config.toml
num_hidden_layers = 8
norm_place = "pre"
rope_theta = 30600.0
init = "uniform"
init_std_o = 0.0
optimizer = "muon"
learning_rate = 0.00798
decay_fraction = 1.0
batch_tokens = [32768, 65536, 98304]
max_seq_len = 1024
train_tokens = 405400000
Each number is 128 + 32 x the weight over its row's rms, rounded and kept within 0 to 255. Layers, rows and columns count from 0. Numbers have three digits each. The size before them is the row's rms in percent of the matrix's.

# up: layer 3 MLP up, 2048x512, rms 0.136, rows 489-535, columns 384-447
# down: layer 3 MLP down (transposed), 2048x512, rms 0.0701, rows 489-534, columns 384-447
up489 094:152126139119075111171107181099148133163100108102159107122131124126107068119078166134115146119120112129157127116137121113186118139136120173074155138157164097126102108135115158118140086141052089
down489 093:127164169146165134171148130159150142164069113162160094119104087141156109108115131150147115072098124167124095147127109117117149136123112098180138120169092080139061149107131151126100049131126100
up490 106:159171118092087146039129136135147078171106117112072112125122147128174154134092179131161112213188139165163104053138094159174150105135163098161097131123164101186101121149093113113187164123105084
down490 107:136119098096133171073149078149129100094167125099065136099123174118152096197110152109085176114162119080072113184090154085092094117149170087114105210188166143136130135141151077160068143114164122
up491 098:122083131178052130136171140160120129136130104133145121159095096151138114117128138138137188102090094158137164150095132098146186104135133157076113219081124172137091134111103094095107083074112027
down491 099:145134099143161109101139175144144110069129093151139065106134065109123118077194121100136074152097136140153160108217185106098160127186108138066105116205167138127132099189097151130091080149100106
up492 090:119159159205078097073184169118126153103126127216135107117150140201157163125149173122071134128132152122128083121153103131157151161175132131124131128150158131114089142106117173139115176119145110
down492 097:127093065171149097232133103150129179094111190174142066139122191182177171115148063096153170131120135155087149107134198107121162124079125107100094137136139163138138145180185086107149162085177088
up493 088:126063147113079122154183084100110147196170126048143110140126132114150134099171178093120151126132139144103179113121156143162161114135125138115104123080189105156160107086140141133107152182110152
down493 082:098116153170130086126112086165139179131090122146078153072133109121151131158147080165048176167198142148135123155115136139144165129150139116135147143099162054111149171153081118118087072158133114
up494 102:072124094171152058098128118107082122125135090152186146093099124101123165123150164164115160137113161108074134149116090128177145126188082065127124095119095163106122129073134175122097087117139126
down494 100:113137104155180172196137126193116154117149092136092142106173131144129081152133083135169116120137137099183100107109117099123107169064144141140116181077132084126120170166170112091081130134124178
up495 089:127136182144117146155142130104124185093101098139077118162182133131104112095103124132059124085093149157131130114126085134077128093100142113090135102184104125121085124095125142188097136172101077
down495 090:157086124083140169145112127177221125143141137192097125100206175109084116146193154140108229123051152184156210214094103126116150160096167088142129103090156130156142154174121117116135102106114111
up496 112:119126126060120149091172132149091095107083225120143160107070154077148142164163112118150130096112118114107151164093135115133087103141094114066109153162152136154122140100140123032145143158156170
down496 106:168098088217152136078107135147109129092058107078141094165115054126119133196132078077146146143126108084110142092106158171146191160129082111096146133064121114132113160119137152184119135156108086
up497 101:094127116188131131185148133160157154121195127121162099149175143112097109051124101148136132129166109115141082098133143167102145117129119127172093113120082103098161093144104148133160118102141146
down497 099:167139152106106128119128153133119206142136131118143120172060159129122111093136077132141174134094128138170086124137129112135103088082155135121107126126082111080116136161063067167126190201106104
up498 099:127095113183154077119165165129121084115087085127083141111150133114150116083165147115122181126193108111149105102078124142161159163105094205132100099097080151135088144146114167066119135079178054
down498 101:134150140153100165124064164087138167117144107162117129141152117085160076151149165161129161168201105123097156106164141111134087125135105161140084107235147144184136076117100079108112119117121072
up499 106:139106171148090119117160105205148132073164115150116127089108155152134154120132140138132168106138128101123116181117122114136163080079193149161096127148113167108120103079104125148145181057137167
down499 095:151169117072094171100108170123095126154185088071132097151179144082074151120076117088079113160094161129098099132143127145087093128120130096073150117102048110177132105139163119173097128123155109
up500 093:118168070103151146140121131098157148173095090130109135130160158087129133181151170195131115105115149102188117086174166147124149112138129112152182099130159143075191135072102106099130138112123104
down500 092:118111105100085182130153156119095125129093104120097084092138108082121218143077078146076102091216152075151172125144157063140101139076085117174128082122144089137166152142133149110158127124156213
up501 097:164059134076164100198123145167131109151119147110163150122108183160112103133107068145093173166134180120148169128085162164062100100117135187124182160112043180118160075139149130144131135129171126
down501 097:097107122155129159115101102138128135108076074095151088140163056118136171107164119138105105153124169144164151182126079108073140173106168125108145174126139173105127111156098120190135151134139106
up502 106:128125119132110117149165093168104144100107123088171073112173089134095126110083134182141123111127082116106102175139112187113159131181082077078181143120179173100157134163141174144134130144125102
down502 109:103197114176167121149122173174208122129127190083098119082161154116170140133091106128105103071088111179139082156098074154139056154160120106190127125118112126108156111127100163179101114117083083
up503 097:124074147103165156105113147192151163105185144147154145118112135139146154146107184105097127146162178152174078099108100150120172135167143178130169100108174082142120115114145143143169137082138114
down503 096:148166136119163100097101081154107107077152109131136116107100133139144167120097173163104105130143116082092146153171142157061137094130131162079128115050117070143145131162100178108148133164068131
up504 096:097150038093153078082079148141065114069109156082131109173159123183155129122142134163131129134107130110149101125088130117145113092103071137138079103109149066118152126125106089131143135133113143
down504 095:137139125112078131106105156115119191097092123134131131167114047142169126167094092158145128154154139108127167126121163075127112107122141089171168100117043169121177052153129129119129152164068149
up505 101:078114128142119090136101134089106144104098178097142100116146054143095159087133115110106149160196125125130143151100108152158079108127097143132163108136151112169112125135121160148081178116167176
down505 101:105079173040149155131149122115162111093122101226100123108117151145181119103168080108061161095151127176137151098134156151113101180160105135145143116138116177139111117098169123136172109101150106
up506 092:143134123119225093140187135156134108097081130132098109157115123132139096091125160113131162081141159166141110160088129114151066160131107110138131122144124100116147120170190108148138075168135126
down506 088:194138182121093140099200138108053103133130123129034102090125128097146091142133096108146133143117092112097120140135049183124123118129096138136106136174126131116088121148099108088147115126136090
up507 099:139153116079200067188161159123103218157154172168102152188086108086192153103090117140144129090154102095122133101172095097079115113141127163137130110091116057126108123176088164144141137108113142
down507 093:175152132152092146130137152161146154127102130127124119106143130101152093155100118141126144100074146135130174136101083119164114150120085141201128174113140120079112058168182096126109119125181127
up508 107:151147101103129135116145143147141099169095112171140196176140177161104146162165138183081115116114095097127086117092041094182093119161123147140080178060147094183172203130117157169097145144128069
down508 112:163132166160138157158076134128120148145136119105155118085122122151123147199130036169090179078162090114129094094086156092123044107097115167186133152120174135211137147123169142145125127146057132
up509 099:134130142118133163126182097085124091131093132134130107114105140106132036087170150167181159150144115108162144038139105132103110129099178120172188087113105163143157119165123109075132128129132147
down509 103:117130121106075159046183126125105075103203104129125139131083157111121183111173094142150149122116131147084149161170111152108138122148150155137166122115145091115091132117176188155154137141111078
up510 087:099177084106139151153133125090056130102143104203117188141128116198136108105145154173119167162094079126071100146010156164095119178101092169131112128106085165190105153095110126084104133100057119
down510 090:088110161123107181105113145174156105109088120146078049171185088120122076123149146104157087155059146129130138126192123126111121142090140135095143109159126143142093149130173096228166173172107115
up511 101:141115137179144124130103086163076183123140138124120159124140114128113159139152094110133079203110156111114065140120101153128170113110098156105118112136158190112130157104128134127135144096125138
down511 099:141151131163101101153146100140125107095126031148056105170128118068155134145158124085122132161088185038135104132125121126088108165153149139109118151136165110134134160082101155092104086141105129
up512 105:160102125117118085122100167103175111189129152094115165071118075067129181119120094083081185124101136088140094099119162125134117164183213099130167157143174081126147083119122151165083106142123133
down512 108:122159105098176153182122111125227120126141121125111187089162130110128144125109130139118204165073107176145149147090091141146162083164152111078167077088127120100125147150152154121155153112129152
up513 095:114140147116141185143127119089094094176226167140203087164103154122127151169141121124159090123114108142086127123108085138134179126132128171174103141109108178142139171123130104095113095139132077
down513 097:089103190136175092137076104147145173129138125093106144140089092167110088147125167186109147122094179134098122108096158125173092084147084159112163066163174042110091145102070126149094132113090175
up514 100:106110108186091101151127109118114128087109124105112163111146125108149128174105144110161108159184118144087133165125093118126116133158138155123075161126166140116110146157120065121102127062112125
down514 099:146173130154107142155132121063184123151141104114171033159129122096139086132105136142128093201154082064165158099128144101122118126192060073152149138085137096146113085100149109122169135122128144
up515 097:201183074139093140128125144080152155132066133156151145142172145150087119147146089113107097089079167101132077116104095074117166149095095155193075099112107177144198073121122084082151157157124155
down515 099:090140117169189135143075139170157104122138112140132106141086130155059148122153115133154111180161167126095115156133159066127134125079210128146135159144142128125134089112117172171137163098147180
up516 105:155084177162150112113120072141097190158193111121118180196128057101131083141160114168083123096089150078150147131112127090152120122104124106086159170100166102117141133126114155033094098099116157
down516 107:122158111138128148081112163124156106136113130100146149092168094106124123197100116153116156077127145109121213124182161102127154128101134139079101072086070113181152146140115173158172147153121167
up517 106:151132158102105194105184124142123091113128140171209086156076089140143142156148122084193162170170101095147104098153163129150126108091144129141161108105077198173058110163173189148111144152155118
down517 108:132166146117121171162164099120122127157137114158226089100106124120139094091125067119204181145138136091128147130149127144140145086155097154127169102128111126108125080176173150099128082063109114
up518 099:155173174136152097145095083127077129173127148148163105123129124138120139140114159094096146118162086106159171109139070148160146082115134230126131120146168235179136123182131161115194166101095158
down518 098:074140147113137145147152089089162126053076071052169134106143159139112144099160108108138117121101161177130092083112119070175145107117122168106101108168171106149133129159106090114141117068182084
up519 103:178149134060155140103181147118105151137146128123138173138156144078173157085125188129137154184162079135150135097088216100156164135138158167156150132159144118113149144147212192111170176100137144
down519 107:141126170137110117134151108169136110145118101105136094094106133101086142092125111118140130081091159139100136192105162151089143073095156140078084127163112093046149119111098127109106136117117110
up520 104:144158142124154150111066183161073103107116149114068101102155144168159124117104110102110182155067158141147094114129123205084096103119098211129098168119067159122136073164167147102110096131126152
down520 105:118177137080186121115087174167107109094152141152123125144109138142093114107084143091121138056147093125150112146082115177192129149145101121141101134175073107153138126136141090112119131112167088
up521 106:144074127111178086154166144091077131127118116128136138130198106076114170151117180138042180121093130063151139104142103219094143146167124111177084143139124125126108166138091150094119155080081137
down521 104:194118054135097162107104072138166091139126143157146056135078096111108116088086130125143128129149139195106084102118169073131103123083193096172164173079118122150104114107123126145121128167182132
up522 098:116068131104115167054119165141094117116154193095133159115180086197092126131129119070149127159131154120138098101091114136122144140087158118108099161184073160119126099097098165129148101217130122
down522 099:098178138148109088134125130075105182069130132112169105087131083169109079120108143148166093147117117175154221197157117147126103121150098079108138088125123138112152142161149139177097159108166124
up523 097:171156114151126135069125144117126176104141122151155129191150059164139165089146110108079158095092142104147089142091071132133155115165153151101109094127143032082145185117165138144156064126104079
down523 096:150186105174099190154081137190144123184101161153107105107135169116130112115135141093160177137116122136145151178067139162160174084139110116140127177108110131165121116156165111170126182112140145
up524 091:180183182162145123113117111118158146126055074105167092135169124145154181085137110103158132133151166090175161124050128099126164130154106082065127139152123140128152216166131134087202067164083147
down524 093:171109136110100122166168080041088099106150160103102180132162098097091045179157153121124199087130063157153127075094100093159123082189123116136176093117122122117133065218112113092138164152158055
up525 117:200100085114151127105177113122058123114138139153151098166229112094127089123120154104129139114121145103168101115112065158157164167135192149099143118158170158157157139184096161137111107192131136
down525 126:143111087164154087141178113134127132086112159157220156113157087169117125102134100154173119099105116171119183137084102107138112126107156129106129100128132115154170130124162142133083119095112133
up526 095:143063147093118181109145130120148112153116142142103180165093177164178089106155208138153128050117174145171123142148190126086139090148104103162104137087090160154131100073173133083085097140117117
down526 094:116187157108107138163177098106135124145117138169159002126180151062146164105143103160149174145085114104131118062156139166147073125174148084061072113121101145144143126119122126134178093107154104
up527 091:157117080178130073076136090139122113167089140132106154154143099158115101134076122190079134142103118138187151147094115097123145116162145099115132124148164176085177149148094118150143137119085092
down527 097:066097114092136192161098199132128114061092174181095084170171116133108059118108144078127144194133150177165160175063085140127157126133110078139097163070131148119128089088148123154109180111139137
up528 094:116197102136132066109087095109148152088133108131120086152172089128142101088156129152119146144095135098160171135152131147029058111093164134139107135114143187107096064137107096121094157137118126
down528 097:087162087122116165108145121055127121141143087126108134105173126079085140119135122140125114066133126142174150129101141076146133146121164121050043063143113113141129159163109087118131106096098112
up529 099:131114095140181133126126115103155111140126085102125118119147057104125161080130127116139053125176070074070150139132125146129093131155108112151093118118144136095095089148139128115136067078137167
down529 098:040104167127044121165108135108119145110108140162105152160128139136122161128090160124080162110124105182114119120098054101115151140144138104160086069123094138115100107121142127133131130170104106
up530 105:120160116113165087138158100149148175127148155096067143124125149077139131166138108146114202120120102065155070166123125131099169114144080086096117151128087166161143163128121151127096155132138072
down530 106:179136150143072122139171141108097099106092123095160152070126170106151171123083110139090079132165067101102088073151112098108140205142042166094168127149144108185123107164139132174123171181185102
up531 098:114124156121062110178187157133098156074136100062120152086146159103157159141052151099152127111123174097131087101119163125125147148176138121186154163195192070132191119093097123094187085121110124
down531 099:136148148127152093139130113118151088143130124116115108127142141125113083104152138150125167160109121158098073140116159165121109157079153112123128100107143120130168158090123132106150142152085112
up532 092:102089154078134161115153166157152170147205124207167050132106161057142165180169132139095141083103133110108134122098061141159129104071138133112135141136115162094143153210122139081113068139154124
down532 091:128163143156106127098160119128069205147066125141081107167156138133120088113161086161172137205119129188156123166097126221092126088137024134116122112163073178113078132108125096105174140124097134
up533 098:132175149140207156129153092160111170154159126122184089082126114209181126142114137141088134151135146134073170123169162105158152081124172102094079203165099135163078119148116162137144047143031080
down533 097:165150213156086138139200076078167147144114126155104191141103166158127135141161139078156074068124144111137131173129069080123092138110132088098107130153120145091103130143125116161127126152185082
up534 098:084125167113130169128144114112148163197135143165115074192118140104095174115096104093109107118129100144115139103141122134164090110177115120156152050152065113137123086124096156165117150175086164
down534 099:093126151137178168119054072158086130122114114145100154175168120139090170126076129173114097187109138154157146162132105081149148070099059084116119126162089103120155110105152072135143083096139147
up535 104:122146136116109140062113106156163135135128153130159145129120094193109133130093175155087070092103093085124137160149064110072051073156122172111134160186121146157162183124110115127082128151141141